Weights of a small transformer language model: a variant of Muon for these matrices.
Each number is 500 + 25 x the weight over its row's rms, rounded and kept within 0 to 999. Layers, rows and columns count from 0. Numbers have three digits each. The size before them is the row's rms in percent of the matrix's.

# v: layer 6 attention value, 128x128, rms 0.294, rows 36-87, columns 32-63
# o: layer 6 attention output (transposed), 128x128, rms 0.317, rows 36-87, columns 32-63
# q: layer 6 attention query, 128x128, rms 0.366, rows 64-95, columns 32-63
# k: layer 6 attention key, 128x128, rms 0.385, rows 64-95, columns 32-63
v36 095:498536479463534523492483503516518517511513542490455465468507470524509455523504490514478473470521
o36 111:501450512546492486563492483494494505536481486457483529467489488509511529479516497497538517535498
v37 116:517488511508504518508540508504420509547506500500512538496517472495490571460530461503453568489525
o37 123:461496523485527496497492522479528480470449497555514483495512554468485503565485497437499473480467
v38 112:512506505528467455484470510488542499496508479518499550514507501507471610516490460528551483493499
o38 115:464512484451510512533525496519471507516531531487503471509478474473532448524517533490463492543503
v39 103:481495493488490570495508492518506485484479489494500563482514490545496558474498464482469521467483
o39 114:514504495516508460518508498465487519491545479534496482496491490488508478528515508466513496558540
v40 093:548521481520477461508546517551510490540500491576475481493495516482497465483516539517489470486513
o40 108:456495524474519529504497520528504498465513525436518517481521465505499478524472464470496500489498
v41 100:504515497490530543477539496550496522508491484513515568514498485528488479475518537484523494468521
o41 121:497522493554450474500509502533525479459512486500487489488519508517513516539462514456496481500505
v42 093:517494455478520494507454535550390500524486522466484450466479507495503503538491487469524467526479
o42 105:489507551475497473511492510460564510532479545508496536505500492497495465493536504522484497520494
v43 088:495505505498515496498507481495524470539497471470506471495497491526454550566487508477499480517471
o43 111:470453520516498487485521455507514546466520540531469541512502533485510456470472512496506484493536
v44 103:501489475509492519469496515507475486489501486473480516511518512531477535534501509490478485505605
o44 116:487521512487527483511506518460507513497483467551515522484461522444546498456478482497480486487449
v45 098:505476498479519520493499441423472519521489480457499518485518505508519535515516548498506471457473
o45 108:474533487544472507486511507500532514516487554530513489494492493526462512565495478536537521530501
v46 093:501492456489522490480479543554535502541500502497523519472502530516478441476492542479496477480538
o46 108:481522516523461504522547473524463485448505490531499529524497448483534543498506462503469527482493
v47 110:485464520510518527483494507507528500414507494518479437526487488505511498494529529508494530534498
o47 114:501511487509474474517519493490512513536507499515559545555514531492446485529495464498498466472516
v48 095:460510524495507533520506550480482516469521522494539523452506508479460522477517476495500532485529
o48 108:548473452508479511485486470480536462523454529525443460528467468504538480503484494492510503547459
v49 095:504451522497516425474489478575489497534500514488498495487498522446514504503519560498545493505456
o49 118:532561492475458524516532533485492481503448494505529497495553483525491477530477462502455487464551
v50 101:492550476478470513485479477543527513498494514480445509484503479511498508508478493517511489484500
o50 111:472465490505533494519473516417469473504461521509510508480453491474482502489504484497493508514521
v51 101:502492493524508522509497478577529511557510506527517538492493470513488516519537515470557485527461
o51 111:525524493541514478491501497462508467487503502467464492507500543544508494476503484557453501510546
v52 092:484446490495513547486468449494492506490489491522561538482488514489496531502512549497483496474483
o52 111:527520510509511494514519479500499494521513482480463471472526515526522479563521488520498510487523
v53 100:507486508509525472490470473563504517485501482502530554494498473452496530555497464490501509514515
o53 113:490511514503496501511538500476510476531505541523496465478556514509530485478517536483499512475505
v54 108:514513508500490510501562540528495492543494504523477532508507506473498463515490516499547493465467
o54 123:460539469463515499518487500530500505487491467458493500489512472508499500461507535497474456526518
v55 102:508479506489518528492490554527483500518514499471509507533498528502512470483517503515540460511497
o55 109:460519482498447422526485453502506490490515505502489527476500480525466513490456531463473519505514
v56 100:481524506505519484504539511470453510443479511505489484500487513472535411486510490495488503483515
o56 114:510473521459513502491504506502509521531522484488514480490528463509439552511486475481500516500514
v57 102:488515503490508459490539530543505552530491533532537529519506491516519479536501496496515514439528
o57 114:490512469508487554513487483495471455498483496501465485465468505482497514509523506472504507538477
v58 102:526482515503494503512539497488540506487492498486471509538494495468521486491540551502520519515505
o58 120:475514449526495479518487506515508464482501482513540487483516506518513482514462511512504483484509
v59 120:496497486498483480510484501503536518469483528523490453519491516478486541484499487529550519491530
o59 116:538514457519489495456460526464466500528510500484474525499482471500520476520477492484471486524448
v60 105:507533524488495572524514486458548495482481509537500552509488522518502517533507487523493556482542
o60 114:474456471562522484488501509513455495529471489490515416490513503519492505523482488447506523501474
v61 105:481505511473528507500559509486476505489540525515523441492495493490537434553485485504514547515501
o61 114:544502468528451495504481489500512495507517518512440506530531490518490500461520509464490462471483
v62 104:475453505470529482488506472511551523501500495473474512465495460472512570512469460495425477514493
o62 107:525519508493482497520497509460481464517514512546508507501512559533496489474535518505515538525506
v63 105:510500484487474554506550562504553493537504552480465465503510530508515456463485496510525500530522
o63 117:508518537526506503481475512505457486496437465504494489503483466470489517491450517524512488511513
q64 098:523569484505457489544516491525505504509486512508496469507498524527473523514525509494518476534458
k64 113:485547518504495531505471490494511478536480437499484529491530477460507507481488547481532535492512
q65 124:498503498525515501528501507526452511507519497530508521545505516508474471524527490511507487497478
k65 084:522493468527530521498492486511484505497507497532461489484508537522521491490508532512516465502500
q66 110:559524465506515471498531509500433482503449479494471465536496504512431448476529509514488485495459
k66 097:487509511485506491484501516517526552494466488514523500525465466517515493527511527525512456502495
q67 092:508467500528522504477492484470503498536543531554490533518511448501513495447474498481488534484507
k67 097:503521487495504497477521492517512526500494520507526467515513492503525518509499477529484469494469
q68 114:538507492513518483505499493504428518491508518515489467534460523495460488462520533511503491483470
k68 105:501527483500476514516485527503517520476510507527490456502492547506504483499519523533503495481476
q69 094:487483495534486491511512528504474503516509512486478513533501479476535509512470515508497517518549
k69 092:495482516478526512500511546519518523477490500538508528470492473525470513482497413506510464532501
q70 121:493470476492501505503508515463529509503478477533548532529517449506535498503457473461500531493514
k70 109:520501518514494496490502506487499451475516552502522483510506496526490529464539488449546558528535
q71 096:517487500512471474501515505512508484510484460498510523477555533497453465547543504553498468510503
k71 097:474490483476495477492471515500520484503492484453478515482503506486466485485505540516520512471484
q72 106:489564500516535481528530510503487473479465489473511492489462515456447503516520527508561497488497
k72 108:501474492472544544441487546492497510514492564477506516496485482544496485520452508503454496536469
q73 103:551496462484501504505542538496480503519496510488490531530504459504510449551492502481513513509504
k73 108:459486498552523518492479492502508535449503499517560492484549472518481526539467457485507532497491
q74 117:503512525519511481495518517553484487528505508496504514474485464511486517542548468514496458506514
k74 089:501463479522552505483476499472503514478445550513522500522429505530546500526457496502512497497504
q75 101:507493493498475536467471514509511502525536519517481561487542503478519483461510502457508541520509
k75 102:527504496516525470482505527496505548503519442457448515509520461482524479487450493506531503459498
q76 109:498522517512465503518504484496506491511483475498466525488514455489514542474526493497499494468497
k76 093:465510501486502501506496493455480522523505535501486477487480522475532506442490478516479464510495
q77 095:455498460474500484481528533488512525485475460537515546565597476513515506545473488515522512501534
k77 105:498519508473515494503492494508500466524497514466476545518548499474517497470494515488490511504490
q78 082:511511501516459458496548489512497510510468450490516522517484505511459458532521524512468527537521
k78 090:545445468486483530514497488489510514515503492471489510503519509506507474529475481484494506501518
q79 111:473519519511526485485482514508451504490508473517509498501490499443537480507477488501503501476545
k79 094:486544536493508469506468518475524510511531522491508498500545490498506517463541522513491512506502
q80 106:479503508518472499499494496505540489458523543486455510490464480491543496491525518503504520507510
k80 102:489505519535463473489542505513499546530539472542525517506542501497506472493536498532478450495544
q81 096:516537545452523478544501521531491465424523507469535454457497510518494506488537461514478500514463
k81 095:507474517523521507428466493528499488498457501513530502496508502492523533540496489523489490513478
q82 108:477514486450490486515511541483465486497486488469479506496505541488503492503471495535543522520501
k82 082:524514515509500492522532462527501507507448483496504482467510501469484508478436483514490476478529
q83 104:519502536486551516511483489518509482484524494519529492497532464514453512472515471484491470506472
k83 116:516456488509555477512511528502550486518490513474474509474471494513515486484502529484467508477479
q84 091:498497553500526531510470484550560473480522523487491504477505519539551510535529502491552505534482
k84 140:489475513542512515526493502481512472481467515506499515479550524502504520507500529500493512485491
q85 101:510509530484438529523490484499462489520492526506502490444485495451505491472530520497452462463467
k85 079:457474523460479514514470541498506503476522480517471501508485494525480493537501470480507487503485
q86 098:477509485511469515501466511521542512445484486488524473532478520509532492524523462521508498468488
k86 109:470532470489496524506497486519481512500512469497518512520518524490499526488551506476506519516492
q87 118:489539475482479510447560500456491534506508507538477515493517524545469491461472492484510471484495
k87 120:545465445495474507505473510450489511497457473496543498472485490491521475481520502507527481488478
q88 109:526493495514480518483489537509531495486467459503490489513505460536525496499546504525470492482514
k88 124:492497521559551458497494462464540504478514483496490538486528493513486493529492503484511473500509
q89 127:485535507487498495526488491499484450464520490493481501520529479493533489485508481478514505474544
k89 110:537543491557513490471478505495534487494467516476484500458457497524488554534500507521476493502503
q90 128:501520451505523532447498477468495560519478518501524506525497586523479468510446484528516500497510
k90 121:483548485549530493513545472478492515479495470494518519517511464473496489533496463428507471491508
q91 100:524505496505520521510447443518526464489516473517522467509484522490467464487528531506516505500511
k91 123:543504503500499480481511522473516511541510472446520520526540459467523506478472483471539512524497
q92 103:466459522533510518508538513473519455551481537492497551504501482498516506487484480484515508486484
k92 111:509486479518429498532500459504511469528514492484530515466536512498519527560482495473519521489533
q93 127:449490515516492483484469495522485458498544514506449483492523491462505488493497563484469494493519
k93 108:496521493505477505530523499477532493522531442504517512506475471472525482501494489492493512510470
q94 102:514491502473509542485509450475535499495510507457496491495458507519548500513452493489539481488456
k94 119:542503497464486458552499485507490524526520497535439513515532493506501467460488470472477510487502
q95 123:517492518469531513512502511496474482456479458506521523522502528526506504549497516513514486502549
k95 106:465498506529538533483511450487498511490459533517503469542482534511496515544475506526487480496533
v64 094:524496484503489491494553514493485505540474466440504518524492520506530450542515519527466542494493
o64 081:485483470503467515510500481472514480549527518549517511591513498501501500518488520486519513490510
v65 099:499507490537539498484539512499500521407517496544542532522521495499504494448452513479495568469492
o65 093:501478503476498474520495467484522501511562487506495469515462541490472467498505504478467536527523
v66 087:535495499483529500469501471526498484471476518511490467494495513510492501497551501503537526507489
o66 079:482532513500485492488533486520531486510495525483470424525472496498475495506497489482488477498500
v67 083:499472466550495568520514524509512532479487484480503536524493464501485503480490465478530532552451
o67 072:513516506499490497475510509462530515508543493513469537465450498492492487511500495461560474520532
v68 092:493513465480502496474476481439538485513507501527507495513490526481484505542436492485504497483527
o68 083:478492544480511491480482543471496518507488494552486534483547459505525514498496497475525468496522
v69 094:463487470526442501476546525556496491526508475528478508475545473483515508504467525527505503516496
o69 093:499513443517481477488521490501490510521518516521481540548508508483566504476470476475526488518543
v70 090:496549507475524498468545497539501456552488497459469499493485519504480493475511500532520462528506
o70 080:486477505505489499476506467496513469499539499543500497540532445548471479515479514446500516501470
v71 092:490508480488499533503491533528495491506480458482515516523521521536533492550487461487523473533455
o71 083:531512513505532484539519474499497538513461462526479536491512456501508541539474493477493511493461
v72 095:456496513492486507566521462512494592499512526473495502518500483508473490509467498484483439514490
o72 085:491500483482500477500518511496483511478464485517531503506504479530477506538495469517546510478466
v73 096:548466500476520487499531485490542450472485489500548537465495538511485498486492482517498552529498
o73 089:483525516510484463540490492538493529525551538491471485479509494461516496463518491519506509508482
v74 093:525525497500515483462489491477501400506457510469504482478511489519497512537541428504452514462502
o74 090:536456535486469518506483497459550473492504538505485488484523500490472466524528525526478539521513
v75 087:459495458528478499520532538510489517531497490481537529538518446499502480532499511492538517503515
o75 083:513457507468509489497523512483489502479498472485534511524512532487531502486511523551485495532531
v76 103:482492540487550500520518503500493559536463495524534486547480505537505470514491524508514519492558
o76 087:484463491509499515474487561506498471471492521471513533522532494488522491516512514482484490514522
v77 097:507542474516506444486509486479477522492543489510518480456519499494466522481467511534481558482507
o77 092:460498518474429483496483497537512470493525509548524486477518505484476493474523524536462490523517
v78 087:504539501500522471494525522483530508459541518528462510510496490491541479475515529476479535555518
o78 081:511506477518510506512512480506453497484515514521500471451509524496448514468504500510523531476495
v79 086:496477481525494486479445532496474485546489488508467513505535481484469499480473519501505502529517
o79 086:516509508505498510512515484491515543518504490524516519528492484514532488493548511468497514529492
v80 079:498490550499464495451438467508451531553506487556491525528493521498517495482538567522484462509518
o80 075:472525488504490498491493481469492496513498518530471479474511541514509524486519493519473512463490
v81 085:504466514498456486515519519503520455463479503493474517570493487494556487486480495482508518504489
o81 077:506507471555514512495566521453487500489511517484452525516485521506464471512528522484506490500512
v82 091:541522527484504512503503512501548446470497516495482556471482527560524525501502500489497535475466
o82 081:490506510499483528514465495537491500485537554477470453471491472493500505473506513512495518497497
v83 094:483527467554525470517446489523505509542504471469501460528517438455455550535496494501521443478473
o83 090:499523495504496531454506524508520499471476447477515511515499514490483486479467499509538459507475
v84 076:541491508495490512460481491514532504521479525527494502539465504507476490458478506519440495543468
o84 086:479475504502483483469516472481529461490452541505485483445506495473496488495498520551521489487500
v85 089:512504476515483559556557554541504510472503488446534510516480505525497524506552483476485529517490
o85 082:496501456488513503494459474476519526517518493478514500517544487496482484501481499495492527497531
v86 091:499518464503517545472454468507541469533495519524529493459512536521497487515500509485465533464517
o86 085:528475493497501500485486512463559433503465456500521517481493493507476541473517511496461497466490
v87 094:482480541472495480486504463517497497523516527492480473482508516469501510475503536522530464529494
o87 086:516552434490484502488466528472464500528497508484469498526545505528490522492447477473504514509493